config = dict(
    rope_fraction=1.0,
    qk_norm=False,
    learning_rate=0.000379,
)
Each number is 500 + 25 x the weight over its row's rms, rounded and kept within 0 to 999. Layers, rows and columns count from 0. Numbers have three digits each. The size before them is the row's rms in percent of the matrix's.

# k: layer 9 attention key, 288x192, rms 0.0415, rows 18-31, columns 0-191
# q: layer 9 attention query, 288x192, rms 0.0428, rows 19-31, columns 0-191
# v: layer 9 attention value, 288x192, rms 0.0503, rows 0-22, columns 0-191
# o: layer 9 attention output (transposed), 288x192, rms 0.0398, rows 0-21, columns 0-191
k18 096:535485543530529474509508532477477436474556518544482501509515520503526521505522509471460516529511447520514509472492499487461502513475522498489509526520570535521492501505523502527517508522538515503473489452541502447532507505512477528536547559492525542490512489483488510512508479522511481478499535537508529453455471522497543482507525493528503515484527507457494487463505481479511502550494519519471482489457460503486533511449504527518516488499521479493502510516473495491464479506483499479469476491448482515493527510501480522466503474486479500482484480538548514527538502491516526485
q19 088:479512511476501512513497507501555477519509491497503514506502526459505523541500482498517480470487565469495504476461477456501449483540555514477472494473508507500531477479520447512445490463451512508515518493491578488540482516479481519474494547471471541538444498473513490492489509478532542494511494524490506468514497500492505468524503504471519524527509483526490482469512486458501491490497495494506522522528524503505527526440541535515524522490531486493481522521501471489559526469511491512498561496489539494487455457509515475494532527513524494510520516537497512492460507503520492494
k19 089:435517501539482507496488511520488507542485504551519517445455459491501496501508481462527505499463487501500453476475536501487507466518518480506513484485436524566467509519525529485507512450509474469469561484508509541472527478514496465465531448523505500502525480525537527554476509488540516513463478513488486532524499499512483488457519507506481472526523528471473494477506499504498530548456487461495470511490485504461535514532499496486507499447463477495477483510509479502497531499478499534501496467504510525527505494516536527515458490497475497513518542474540502480507520520516495501
q20 096:536489471499485516495508491493445486457508516464492486499499520499471475519502492469480519524503492519521495526525514475473494501509524510488466507498517471507504510480501485500495512504505503524536468530464465527472472450516487466443521466473480486465547502500533479527522479546498492553491487519488549565483489516475479537505504505546531530482484514509500489497464501484537499517499501472469523521473533486488504493504472506497512541513526491550459459505515483509473523559546479498499431521519530505524482486503492464526433459460479478526483491498510523488476532502471463544
k20 093:546514501487492478487532469499510508489487483418483476521477539508511490554472511511494494485501505487480538500482478477497521462483476520518473484511521468475475480503496493503504482558510495498478514543469470527511520498542520512493497500505498486547492516563510522526490474506437497536474537503538474452473490473499495475513463495486487498540491495522523505441443545536450465484530481507496483525513507491459474519504532429526476545477504482488509482531502510526509509473504517471513534565464530524462477501483528515498511472499499519501495523508478528497508514482497496506
q21 095:486477507511483523496535499496489457508505482526478479501552509524530461488492486539530502529496418484488540553494486503529571525483493456464500562510488533481445519492543498509526495491507521496519509536481462505489515489488517516529486464466454514499547481523528493513526488549468480546493461507478518546494512523514471477466499481505512484485485494514491475489490493515490480489500462467499530521494479528474495554481506548523493475453489520512514531466490475540514468499545495483488511497464523498505540517483517520489510506491509474524507519470472472513499514494485447480
k21 090:525494469486513426517497537461493490492536475511485484514473501498518510516492473498485492549484531493523517500536465539495496459481544534517444493519490496532510490468489538466461499563511509488457506480469512468502517502473502543472445561518535513503467526507498502556459479502477471479476524498499516506477498497478538485532487496493507551476483519504463509502468464491480498487501515497493478496485475520483503488495452493549509502519518538514504527543473474488495512477491543495482453475539508495526567515487481504510478513512520526478495515539528483514532503458524486512
q22 087:534436500524504495486465489472428509542557522499484512492478504499476460512501502502518526485510478524479432542513496490550516509519511533512516485491522475472490522497535492463493550507507480503513514495511499464502505487523516512482455483499496454523489528521484514520452484530517446508470521482488534511416526525502485517494521474491528525476501526509486496519543477488527520555528473495488496467494530492537494482504521484522485498470496510522484507537475510485486533494538504497517428465511469498499471530526502468523524486521514519482522467522502544513520547496495509517
k22 090:521525507489500472537527503510504477537480536464520456470507535486474477517536506501491491550537499505506488547491503510490459515479512477523482465541515490519505439496490487438480477538526504509456506556486493499543530506486487498533504525479486510549536513479479523480501535497475499441518546468499515458505451538484556478514505527471509504483482494532505541471468504452463485489516482557499513525512464483537484482544497496453491528531521495530510491471547544515534480491540488482523501510466500504513517498501498511502474485494481485522475510482489514514484524486505493501
q23 095:491517520514524501458505497535520524503471490480458553486491480510492511487504510480505434458519492512515499508518456501467500485492490473496503536521516517527500505486517545528529530501496492507500499528511526451504496506531489494543494508456492530502478465516462471454521481547427473496461514486503448491499472528471491460503479458483502480502508470454500495515526538501493532470487517468515491491564473486532494496496483479494497534510462515496521515502560489503492492471550511544485464505509492516516538457520508491448554494489506494465469475518514483565511513519485510504
k23 092:493506511480498487496479573444503466532493428564493484549503471486469539493505536507524490510497487516517531498527520473492521503511493487513495521546509480517502498490451489492485509505511511507527502511504497539512579519461482501500540536490544506512540464567472525465558491546498514464468517496535520462500503473484502473482504514482495512493492527518482493508516507472471526471550458532512547474485533464487508517515490531525509470521532504486535495499507485483507487478480503502497513451518514512499504480461482531477511505479486493514482491503510460486530480524528497455
q24 091:494477512484491495502510450539464538522531555491480492531506500519478499527555512493498455445517485528474532474473480457575507502521509487540533520536516554480479533480487521482491495550495472562513470500468499489500531511518500504492510506484507492512461478521495471487523469499449502537502518537514500516538504505539493456494501476476460519495458504498482475488507470507502519488515482510490482540531501542518474505502519491483534546459482477483515511488503485495463479522503488524540477520521509482514484498502509521535515525484508460540461518541452502497521484516464498542
k24 092:488477484460447519542475530500501482510485483502544441493535517462518454477490499539538507490507493526499490489491507469510491459501452525478509500494469444480500518483475508494518500507510476463496478525522476526471520471453511489522495525479483506485556523503492474551510508484525465488523473536511505490536498479459500485495513476508508577471532473460482508487460530508486481478508507526494498480468467487445507486531459517494508479527503489507535540535492534494523477479492531531494511466478498469536501500465445476500500477510493500480472507509434490481507488538535476495
q25 086:467507516477512472454477479506479483481472468498469526514476468521513480514534529491510495521450510497481502550546441530473471472485485494502523497525491533503437500520496518529514518514515482498503449485495514517511459551544511532512500531473492534498499461554499511509491513533503499525517489519520441498501497475501507455533526515529496522490484498500514513455514503464454511519484521501495530451479497485471483536508501515501476491492464514492490488484536506489486523492587505464517494503517480532499528518525529535469539507526503480471515507447486475556530526509496507460
k25 089:519488500479499476475503533510538467504496469523502553482489507519511502508481465484539511499558477495454441515470491514481472467486519443475514525464516482530530474503471502546473458527509532531526467520502508550496473508505519540530506512455471476524505505467463496522527467535523546450491516465474503503475513438473459487499495508476505452505523503500491464460505490521472502540491522462497505538527529503501527525508500510529497467533538503482477514478516509492498487519515518511495486450493496505515542531513520547483495486474502524492523503504515448474483489466506464488
q26 091:480502544534498507529509515522570485502502482526496488475510488522511489482515479509524484446518514495512484485490461505522530507479519518542536444512529490483500543487474530475468521529447529483461526481481506505524487502437502524494510491461525521540469429493491500438514512450500519487499502445503464491503511488461522507458495524525490464510538471479513517503542534496537533503475505520517520472490476514527529489442494456491474461477510521478499480519535506460523515487509494522501476517488475496547510521491514541498499498495510521512483451550502500514483487514497498492
k26 092:480495537527521513461509541535507494502557494539495513552558484505514501498480505516509487563485496538523517492483484491528522466509470498507515473481470498505497523459511520466532491490503508542504486502482507503503508525464500462519501510471499523512495519533494492476460488507511512502505465533477490533459483515478433535523521506479476499471507502483480518506512514481529534461564453484499543511501486517521501512491497536498477581503505513529520511456496501474506505474500482482522484467492505518510489429480563466510471512483524450511547484509512449495516504490491503453
q27 105:509457458485494478485509531513518516499535506489466492506527481506472520510561526498510477495523539489512515522549524510478501521455486506471522489518511558539486484543520527510497501500507549482481489460532535507502491567504490481520482508484489493501509511484503544479498507480490485490480488500520454454507517484520519489508468481486502469516494471478485505515549480495532497537473524539519484470482475553553516512504542489488496450464470563465522480534529513483497495505503528509500495466513516485537553488501468526510571492527528513464507452499511470514483485458519518504
k27 106:530516532511486480456519507510519448524502473521516534485513518490563521487532487494514542513488485507466456488497483475501513526493504445453478527516557474470473468500498522501524506515512512510512485490518534481511517524489509502495487523473467526519506428483477464471537495510512453507502512479504518508543513482492553507510480506539470521475467492499459537534520481477515490493487495507500533504510473457490549575452481573498499498512493555485508519524534524531502504494538477494471496471465489520496529491532505503502485509461475492516520476482494488533493473478486516471
q28 102:505524458492494546482513458486548491518538481464514521474419518470549509500501463481538515487480498522463522525512467478541497467517504508544496506496495434503492507554524481525476510458516505544482501480447485539522501495510502472470500485461507474516479526509507457514535493503510514491531466534489465510541494486486465473477519484515504498485529493475476509490519502514532485534422513499463483535436511491485495540499475514457503460509516489503519491509517517483487474517474499533470470469503483468532516482521483534506507496481480522521517516481501501472474505475482514515
k28 098:492484463468513525476525494512505520501488484463521495496480490534486470530469475487531484455483510519508507494489485498532492472456495494485497495515482446487483484471489536534459536464469504512508514509467522519541492469531459509508490457490480482463511487471494477471515466510491480585512510510532474545480511517505431529499546536476501508501483518529493502520486504535484546490504514475488468493519518492517518502487480475473543516480464521513475477526559487463486485509489448526525504487499473565508471521517510510509467485521561535501477484492479516483474515555495500478
q29 096:515524507488487504536494471464562501466480504476512480493446516524486505508469532439523473470530513493469464467489515500507507476506516472508465487481497444526512533514485455508520521536474497534532521492465490502475529482504423487490496489509511508527491509520493473512527476507527513510506495510523520491529528514492498483483532494491491483487488500536488463465456457500476500536526510480470474518505521453483485548437498492493502535514489457533465510467495526463493505473484464483548488504538487546488428511539492502541483472501514541505508517491502545516471490508510515502
k29 089:514489472515494528489484477540504538549491482510490462482515496525478492498491507492520486470513507500489533486539546481473534515491459535536474503460524501480460512492485532512461478441508467478538519548559486518529515520483476467519458485522557489499511494495529550537481503436467525512523471492457500468474458531480465520477490534487527528506499482464465518495488495477496529500504484494485471512502495537465479477503534526476500528473492467500479485516472477491502478512459498515505548525467497521538456493475505501504512535500471468474481526477512501513481551488513516527
q30 091:525509494498551512501500519478497510470508513466433531499496503518486500498484473506540508453505484534503445513496508499452498486509489479472502530463518518482468529525494535510525531501474517490482491510476561535491486479459485485478506516444519530510477520538503483511500497524474518487517506534504491565495501507528488481514515529533517516514543454510484523515480480514520491476485492458502525506515498525527518537492476464447487510465476533463481511551485501471538547502503496514500469502495471471535521503531489527492530499534524523462518511487507485514489453483523476406
k30 093:517547483504512479506504498550459477480526474538540536528478465472513526510501523497522460489553453511500546521520493488516491475495512470524462542525543480533525508504502531487508476490529463511504461470495491524533479500485471457504514511515458530484520512535472525492550496508500441505492523516545502514530463503515449528503517524499522504491537498496454502480511439500469491520494469506499543504475520514465533493530507519493517506496523463508482520478495498494507507509518460501526477537486527507529531473530503489507506469504496469469545534529512498563484551511503513526
q31 095:488486534528561535511474471535498455461505480534477489449468508533455518507495524502500490488506500545511502492539535509494502502467499493514414485478502518514509508496486469462502485530499492493494493516469515504510517513549503544538535483474498537496511517520524485480497510514553486461518496510466503512529462514486527512473534521497490517478517474476510524505491496507497536513465506506489503496485500485488473452475479513468489456491459492486521520524542529514443491516461514506495518475534450461530514508554469499499523523554495548480523500528532532523503531474462512518
k31 092:502509535492493494531463506506534508491502528461526488523512460499508525464480478503526484447455424487537513509497454512431497511515488473520462490538514494443488492492456474482483495472522527507478513528490526473512491495494497485472506481525477461454501509477476483540495501426513490571502543502479502446476525497495505483487541502467502525502499479519532508498496497544491481492488491465532508550519526495496512519464519506499498487519466494519460522443529496469498473520493499488568514503490493507472490529514518480503522515479488482507475484498508488531504463493551488500
v0 084:536518524476457502498453484514516508501503469543480458522520444460484505492563474500499500520523433504521520537542494484500497470507526460509480518478515510494524520522500510499505465511528481495527501539518531474505509525527509507507463482542485476481511489535513525505536486506476519542504540526487466473475508515508479522490489513489446488499468467486490475504513500451515477517532553486499496492535453549484516480514532521462515499525465463472500473496515542509519487517513501516538468494533474479495483536489517543505483497503475424495474495502533446504481540508506493526
o0 075:505460468482485497547504506463490489468507510477511538557476526485545468468496527521505523491548496505499437555524479486532505490504469524484495490539498504463479541508506499502507529522523500500488505507481505498488496492460532458492492471495508502512498561514482460536513476510468483477471469510506520532496499540517497505514507539498528495468517486514480526541482479487520507477450494477475472478482514496505531485453471499408425510537503489516510493511465495489442526497454484523489481510501432506548479509501483520509485474507505524475522502465504516494491517506505492499
v1 091:511487478487448531486512521492486544501450539482501508507533494509459508471532477470521517514475469484490494511546493498499467458492522513495492491467492490500521466482514488532518501484467515493476506472503487531528471455534512504482471501534443518460494474419535509499501484478518531477546499519466501513533481512519498492501530498509501511507508482528509498502479489527533512500478528529502484458448485547489497504545528503469475466492508511486499567480451500502523552513514487497479457546514487501445464472478481519532521528545512490499498525481455505469492527502511463467
o1 084:458459490560491567552482484468499511522532539518517466537482466480512485482488460488522509541526476504518497526509504499489513503519499453517533479556470483502539503488486480476491540451508487489486524528554470482490521475510503529533484499506491538510487470489536507521503520497512468484472529460452493504531526530482496491492487481511481453499486512506469499489517514501503492503496495493510451526503483468498502514449492491524484484508494471538474470482498475507453463501456514513507421489466441476502459488479513467529519475472478508500482512473504535502479539497490492483
v2 098:487523489564499499487532477470497460514438529509484553464472501496527488529505496523514499523486550493499481464468504495453507529523502507491488507482529492491504527474516506479469501522468514486430448503476514527533444511484486528513538528496544504530437520508521524482471541522533489483494499492492561494557513498486499462539529493484527530504529548487478498510519494500500508500456501512470512493477541492484462513513513503470484521488492499515486514486470522477484487492519531483525487522537494527492499503472523502493532488500545548551540510468464531499529481514504511526
o2 082:495542509541545474482498500541512496503496469498528502441541474511471535519480493500507473480449503498527559470494496521461483510495548472522509481493483481520493503484502479485478463507481469486518495508523540500511493519548486525491528507496500489471513444510542552496510483477499482519521511522490489490533477481521502481464498452535477497523464493508489452455490552490478499483522469489522513478509490485491471536506505504598525521474494546469514498512518484510496470501527551498501514478475550538486530504539520503462474519479479526524492491536508479512526479477487520474
v3 094:509513501492539511497512536513476473528528480482469500501499532514504486519477440484483550505492491489520495509488501520570482504483466555497486457498490468495504471496486500561536505494473530472488493493474478468507510511456479510458508501559510474471565473498502480487496491487461511507482499518531511506481457461466493533498535525493542485553516458483522492502538498477498489468512502484482525480528547485508447494477497455476482484542478477537486522546475527529453484494493470543483521497487489466544497540518493498517547465503500505460484496494520531491483514481499500508
o3 078:473493526515506503456494481519495493497512518508451489516479468522484513510490471500447541515500519512502501467498534517498500523507462472495468540501519540511511461486479518530529560524493505465532467485563486506508481493507535521477489542509490523503504510469491521506449477540461508495483521506462517493446479502464526545536506554524503495542460514476515488472526489539499493499475514498532496519515507498528506483483498532527462483568540515547520509482516515541540483492537466447494532516531521485507521503478493465515509466510508482520536496525478467506506487496520451529
v4 088:536532514537517512498474529504537505497528489492515483494506536530509492462442466471532516447491493499474483526502457506456484520504506535531502529495512487478519486476514484510488535501508529515466475527492489482536486527512518556496513521503516499456476500502493411509495550518496509514455466508481512544465535496497522498466493478465510524507480516482482516521510483533512514458495477495462456516543470507524449495501474509531440466477475480487468487445481513485494500472466514445532510497499515502500495487508534471513457498478525498539517489535503453512529504504483487518
o4 083:524485494496529439487536502504541508530512471499508508537532512523526508514517497471479479495510502499481512442511522466505519498450510497485513468493499510536434503505486530487522475511509524525501510454514526511543493542511528485506524476519506547505503465487500477503488497498510498525485475456442509533539511483536523509501456483506424493506468481499459486479467508485533524549513487439474486457465486498504494504503520508515516469478471564475504523508510510511469520485508503532479527498455565513495546491498499531486477504517513506544521503509497457513469495485513507447
v5 087:481440510538520475472542488523499508491504516459534489498479533538504493497483527540535502474517503482496505479464519451485522495495528478493493492481529461517469485483533522490536532514512521488477498485490514486538525511473510479506492510503496511475477488526511545452520496482500504517499510526478468495507470474453473554557483509530579510532556477489518511481551501501542500525513485520522476486505521505523519494497541515464514461500527496536522520516507486479538501527500505537486534472494556560533502519506512545531490476516500527491534534479489476469516465488519513528
o5 078:466503523525505483520500477480492497501481494526487489488540479514477503498506481519473544471521519498455470485485480495520451554504491507499478553468500474505490476461496507492500505503467531472559535554533516451520543478535496531525536558527470483472505509494495498496444495528478481509485527488496503489464507512448500515513499526506547477538469501494504492491497543518472509455510465495506504560525491495497504524494524491565524484521531472479515507488508450516544513511507541471505528500510499498465513505492494511512460486522463453524511516547492473495496477493446473528
v6 092:476527473544528493530465495474534513514459468504480567483488513475513479473499532491497529490480513479469520494519470488488461505524547519528492532498513485483482496480492513497489494470478507522489513517517484458505453516521504465493516445506498516497441480483499512457442543525515496521526498503469513504548546502499476472513534480507491511490479539506510516532526497528492509522537447521487521512495535535470471517483476529478510511492560471488460498524437497468541516532540507499460478487522532509446478460504532500484498521503505467531519488530484537511510525516479510510
o6 088:495487495533506526521513544464507541511531514491520482487504500502489520488483495496540496515530515501462529473475487464448546501515514513450517490545477513518472503529515503493495434465486473480506486517501527483520518502481510526500516516480482532512540421481503519508575504465517502526515501517490518497530496507549503456441485448530485503471467467524492500460485498491496494495512478505464493489480499483492496500476493511578514528528505485515488520476452481457472467492547557499504511484489518523500498465515525495524514503512489515491495538493511529492501531489508518426
v7 089:482491488526501470487482520510510532510501497473507486501448537453497495480494505509497490551468476479491470507522467459509508480469538497487505517489499456449526476531474503507532489507521514490447544512487526522515486488522462529518439478515458505514488489539481510491498530508469518466499528504465529487500521519515498551471513499528502506527502554503524508530482514505432558518515502461480505523490519435525459471499462506457480485500468509528489485469515487529503557502521488494521503476490542482552502457527498529486513519464503523521516496494551534488527503498483519510
o7 083:505490516509554482471527529484515503477504516530488467492554510532486518453483467471538475455514461515465465427552519481502511465480476495487455512557490536522487513518508481523528514530508521487513560508472477506534505489516506516486503489524474504489468528494506509500483489565456472497496499504488511477480482502542504500520467490552461513495497477490512481499488491515507503489513481499514488499483505492467492481504479510511515468468466510543495498546472514512473547516509510505504495524526491471509477501506529473499496469529496437502493511460512500503593525474450480481
v8 091:522527520537538538485488524540465501487492516532485463521495499505498479452521486471522471514498501532515547472476479543512520521496477464498496470528485485464487481474471465540526485483486519514540505527517482487472519548502481486485487524502548514495503476505505462529491504484466500521518538463500509495521513518477546507554512522465509526543471464525511480504495474514476493513481510504520512514513493482505473479487536479485491497492489476493521550542533453526417537516442488486477525527513483450481488487527499480484522476446470484480530505484464483505466529513482499465
o8 088:503496489490514479492488472526484494558488485495486516525511508485484490521466518473479520503490477545567497516497535501515522494511483478494498511543491505538459496529530540568515500484525492482472492502487527530473514552486499499508452570539522539508484485482436489494486470478475515502493488484508467485478514509501501503493541505475479494561499457496498460474502479484506491525493579509503529466523490501513505489466483486546500451514477519541477489458469513495515505501546462504468501507481532499533521490487537496510540507481462513472522453503462491528544496497501480520
v9 084:498494524545528477498479486545473481521486497491513507493490467526492492496456484464519491527455469543520535519477474522523523510472544498524514501525547522491505512508498515554489508521520509500461498498516474460514511490561480515474477514450511515519468536524529493463530519505500503513540517496468481516483535463490493499497523465475511502495521505526475526510463527532481495506457469500507460548538492469506498485505525566519490503492514503531471498519501505482517471501507536519541471490478432470485540512497458518523483484478490468523471482485448529513451465532481539483
o9 076:543492469507550489508549496462468495526538474534512515464529519478471518477506500488473505512488505482521529477543505483500498505464462508498505496498524505490460468547522544462499475540556465454490548493515563521494494522554496494503496484513515476470470508503535510468505510468502478511497455475524485502516509528505528502505496539484504499503475456499499528498509474494500520544497506476486530460492505499510531502533474521508478462443441525470522522484494539506524510513562533502475507513490515537495546498507500483456462508478475520445531463519489480510488509508494511494
v10 089:513557500559493524508529517512531507454474524532489514457487522542513507494514471535471507450506511498521475511466496523519520531486485534494530501486494520538503505503467498511538515523481504517517481422502495501540434493499514482506541489518506518462525522509476506530483513515495501535495464480480499510515497480465493486484500486463512477494517481502537450504511449472511485508429497532476490537496500523432509474484497511502480496497540490496510493494495480516526454502525491478526501526488457455459501467489492448480511507491532471479507573487481515529474520496520487480
o10 082:539510493496470480497491515527538506539499484494511542514484476469503504482469501529447502529457520511531551514492539507447481519510502502521533480468528478486509466536524506451468492491469431513505456469503541500494526490507542495512478485480490535498504481521512484526510511466524511491508486462477489498557528510508499503480474463496476498509500509491511505449493521511460479533497509454480476500487477504506455489532470506567488530518509520472452522472488473497529474498515486495484519502458512498508463473467492468497433558488497491488487522509514461490474480465552517497
v11 078:546489511523481508520462505502486519465567489503496459485525552501496489522493475438517471511493481495492534475500528484505495554519547489521514462487496460507485525499515498508515471526529473543536474513493487476484479500492487460518477494535493534451529483501493519535473481470496479519509521457511533497463520476474531514502512498496495476535449494502511457533479490488474464491493498509532484565532513545469512477499517503524494512520500479521489513544489522540508469479444512531515478475498518479488475484490508528487501488471469496539497511479548426501501508553510510516
o11 069:505512475482496477489471494552473489503474501484490468537504476493536491484480535505514544478517486555524514524493463544510510508494454516449472522508512483526545505503485511512508565563492485505490460515475518500463529514495543442519476504479521503518495503484457488499473490507495495507539487503502508537458463526500517492473517516476477499489511496480479546521465523468495473482510507497470523501470489562480530471473493504451529511526521511543495539516472471494490469545502483524463502517510466485540483482495497531551463472498522529488500508511445481514548501499500462526
v12 091:467530499509537485518534487483465480450478501470495467505523476534488483524484502557513492550483507497483484485470513479513501486531475530474473497485508521476529481498498489487472504489481470475463460467456535500536453505463477519501494498449519484513463535534500485507487566516512508515522512490541518519504478474543526514517509491533528517498483503503461527519484461500462494509479530533466502493485575516492487533500481422511464507505525516532534485533477506502500515524466462506482520474481506507513507521497507509510557492509501526485538474515533562498518509481473531490
o12 079:466545543551542476468484466583517555472467473515497467514493506520473506486476476482485451446476504497511525452515525528463502517524529494557502546452488476495499521481465497481511487468482457520486499497520491476489481497553516507495490505485469475481512490471501535522486493510511507517537527564460502480493511499498527530513490497497469489545462498492477491474528518477510487467537494500558510526501482500487465490497499522550520524504502518488491508518505522508491472518524523457513533509482524487481509510524485512493478520518508527527500496549499515488540481497452531507
v13 096:511528515451465493496497523491464511473528496462522510527547487475494502502507503468494532464506540510483504486500447539528479479523403535502508464501509547509480453482484503481474480498494504483538526526507513475488549475526514517489488505520468491494527514477523446470531485494518512546519488514506485480457511545533516511522489482550492478472490530561518486501524501488478569465488535511511501522541522495445513523482500508544519482493510496478511543504523456491488487476483518491508517494550520492448515507490486480515526489512509474513493492490489481491505510495482467542
o13 087:513477460510468501475550552496467519514500511498507512534452481484516461521518486492499505484506510447503507536528513505498502491478485492525538499432494491495519518495495521495498484512485541529465496476498431471541504480492505497468462500494548514559453469464529499503529495518542538488486492495502479525498514497468483496466502541493497500504511516483468537531514521511536529527457508484467520516531485489537513497504522509428498536490478522505469488509521548490522510487480441500523505493457473502550512472483501515517530503492531509496494472494531529462444479535519483520
v14 085:501519489522516536524475477502505502504507522537544550450489497541492509461470514476526502496522497483503523489480514481503561460534517536501527529493517465504499558487535528494506474472538493523552453506554520486489497514479530502506495501530512514497551496527475548529467476486509545495481499519477527516484517492466496468473538491542506488459496496504526495479538451482571543524529472481486512526500487483511512495458492526515525496467524493503487503526487469461528463527488501481486476542532515511483516471507467519523510529514500486462499494477492506523505512470549509538
o14 078:513487478497456499491508511505517527524499520467517532540506496486482492506530519491496519479454555524458521502504486440490528511509501534438540489558482448492448464496486550483478504486450506481505496548452509539457496526481506464486516474499463469509543495518483470535560519456502524527468471490540487534491493497533497486479528496493529531461494490479528510497510520514517505485495467484444514475478524542524472511498534491515531510509495480500496505486476450478510504464539516507485512519475464496493521488481485507498524520498482483500493516463512468514453491488526488473
v15 087:509481492488515497500510468548481532511508492513511537528522553522466473543503477488531535506516499492491527523469490453546483462479524532487492507490505466524478454487502483481564526491501520526545481493482541477509481485486481491480508511530522474467468488501493528528450543471483518520536509502495468534484511480515515502521510522459524506521530450446491476472483492496488464504516504467510477490469504529476513500558531481543574489518497518472533563513515499537496511502478510507494486515476517484501459535529536506546491507494506503501497535521493460524486526528526474499
o15 078:501500519526492486542482465489498502524505500524498499537460453545520471516499495497469535469542491538503473504468461508512482529540519461514508514485493498503543487479462490468513531489490508514524486525498478508494544492501479473540515541485496525483509475486462467522467503492495502515493579501441571516470518499501511510509484527512496504514491512507477524519465510521529525478516463515478490530505510503486485506467488499508502488518543466547483502505503474463487489530501479474466483490494505469500482512475513479574498478489492496552478570539503490460516520503450440518
v16 081:468476460456500503506487515494515491489525463512481478511522501510507508483570469503514504534488506494507489467498480519562488499485438487478494513507497503502504495466486530483478510474468499516538492509519545534511515531504512503525504503486524516501479514525485523536458507492498544457487513486472497490502466498540475506511512472460500513483532465472471484528479480501527478526502496517507517479506511503505526470580489445503508532459460493513547526534446531508502525529486494480474453533446569473437470486502464531509510459492494528506516524521526503507493495489534473509
o16 079:455504526498499514537484475523522502475490524511478480511476511533479480509500515483535510499496498508490524486490493513485515517530519441510496533539501483553513517483506503474538471467483500496501431541505493519498502456511480506461479512493490505489510509476445503561512464491513482534492501497485507501519495468475499494520509533498491521516561541528489454483541489496500502469518462491502504542494476476462458505454500467521513571495497481541475502500461462448462463536466492508502458493501476484489452521503491477478505519491450540551486529535480527521521503485497462495
v17 085:534524488528499519467498481521551490491464476502461486489444513482509548525510462523515491514502438525519463488495481477493491526491500484568500516517544490523521496489530515564449497530501457470497504499477469495510521498495455458483490482461465493485489483505462507490498538481499485488481491472498491461506503468492478548482533535518520527522545475454498518483491521511518505538532506500528510520506509505542467521457515529495507526477475524487505453480465513429509531499498495495507474519471524481509522504481516520496518498508532528501459504480541560514512513482535531505
o17 077:537473530526498514510459498468501516479528514510490489496524507540477513452512499525531536515518508519461496436505495485488492522494482490463500515528510513455506499515527510522491510478499550453529495512504537502440454522495548529494481525519506458459522536530489544509507492486484479492499479510535495492480504541553538504544470527493500498490478507563500490520512466520514516462517516497489492511485493497476493496501493483552458500525512536529535481481507495499492490520527556512511487522546462494456555557536511483484502472551462464507502520517509502525506506469518523522
v18 085:514481511497459454491480529521484506552512509488489510473503489541507514499490495507475460503521479518509516504505497477468504501499493473495490474483508534488549462500470507549494498503479528464473489494484533522525537493503496480506492471480477476487506531508467479466506542505465458565497481489513456497488453514542491497419499517513535481517511490483504547538446543468430498523497454511529487495516528498498524521485502490511517526518508520507533473523524502468533482464554507491543518525498512515491501500500514525522509465494495481485470487504551552531479465453493528526
o18 076:539473501531492453515502514489465536465499515510481493483493525553514499452510503486473524495534503486491508478490531481490539533534497505513500537501475555456468529467508530519519505497500501470502489478503503469496483483502497497535510517467498456494478543512478519514534477530502459500510486542520530492493519550549547525556472522501519517468498538502482552474525472531504509472505491480498448506504494491461491488552470501469474474521504497514553534518475493448515488536512505483511502503520464491517531510477519469526500469562523482501477528518503498447492522478459493522
v19 085:493465529538530502520455498488518469529562481533479504457479469561520483493536514534487515489532526489496518467514524494524487489498510510532516519479477511507491491515496473521467470512483490484555509525540526474448472507513494465525487503494542468457512488474468527487489439524485504504465540511508498476493456527479465493477490503535542544456515519519529494487513482487481509510517500481501526502482502520499501479482498497497474504499551512560530508488455518468478500486431505507465482536480527493496511461510507507531475506487489492471470491511499475513448496469446472521
o19 076:493468511511485488504478486488501506502485488475530504525477510496490504474519527512496538514479533494498487504481488460493515527530482502432525524528493484541476490491491552510537499458486562513451434515547519525524489508481527490487487544499495523549486517512434508550546498508509490496508495498547504528455486504498504519537507520488567511476515463503519492501522488524479514479514474505528491491523481490495479512458544480459492478545474502523524481494461477504503476454539531479484503515498467479509528494490516489537511488526513508457493524497493534522453532461536459469
v20 088:509487493530468492460505469471494511512565478501502536497503511491488512512468474484497497438472471491472485488470440506444525493488556494485487511483512494492498470504511495477475523470474472488464481533491467534495528468532516526505454487521511490567517478514510464534502508484499497491480535498469511505440514488504474505502464474523490504522489527528527532510462518532479486491525481472499480516486491451546470457521516537505498479501476501459511533485513464488504500508485529480555475502532514506492498496508534504513477512488544520549433476481520470478478481456477486470
o20 084:489460485481527552485503504479488465522486498523497492486536503508513501483523539475490507507536459526494513471510507494473527487459529516469481455494489515519460514507501438477526534539533562486503520495512503491539493514506489502527536522493531471489473506501544510457513539514547500490470508475497538499459483494518519487487464535522465498495507489490513475567534534502488536497545453490500481461495522488458522463506529491480553465451486492487474456527490524519486524499477504561500474509510538508521528477496519496491478476495494478507477484510548484507539545502505493528
v21 084:521527511445491466526463509516525488519517463525475488501519487518495503471522459463522514495524514519538494493533543512505515481477516511474524479502511458500536484517463521492517506478512527503510494491526515470496531499546445510504517497467485513454512476496470504465539512527458486532501532482531494466473473542526467520506491516485525476518526504490540492458481484501464523513474448466487504529536514510542507512504521475546512491460503467471452504463521499519505495514482519521514498533487496491547485513520524478469492507509509508444450528496511549502425485521473507447
o21 077:537473489501489507519475522500485464508542515521528532514457546515508451498493496490466530517497534530483453517534505489501492500518503500499500537510499554471474502501512565501506546497526512475510492506487491495494510516469531563520488568531494508488480553466469521513489493506475508468502502520529518458442511516515535507542481506504494517486488503523555527513491443526505513499488504503498470527499510496487466492519482507451504489510502480496582502465466529487506498535512447519478510533514475484492482506452489447519524490514503468477516552505483511510525538477491497495
v22 082:512473471524478482485515507524443493556467512447493494508498548501486457533481495461509527478469529502483509512526539526509503514501504544512499448490530523525494524472485524521503504487490476476561505506527480466509467535525529524452498496507535510487520499533536509517475537531510495507512498519492507528513490463531550493507509502494522507514493527486524515535537482489562490469498548545537500500511536501532496511531519479510547496503516524495532535511533486486478455526516487511511511559516484529497484483492472512488509545468519514493510478501456472531478541504535463544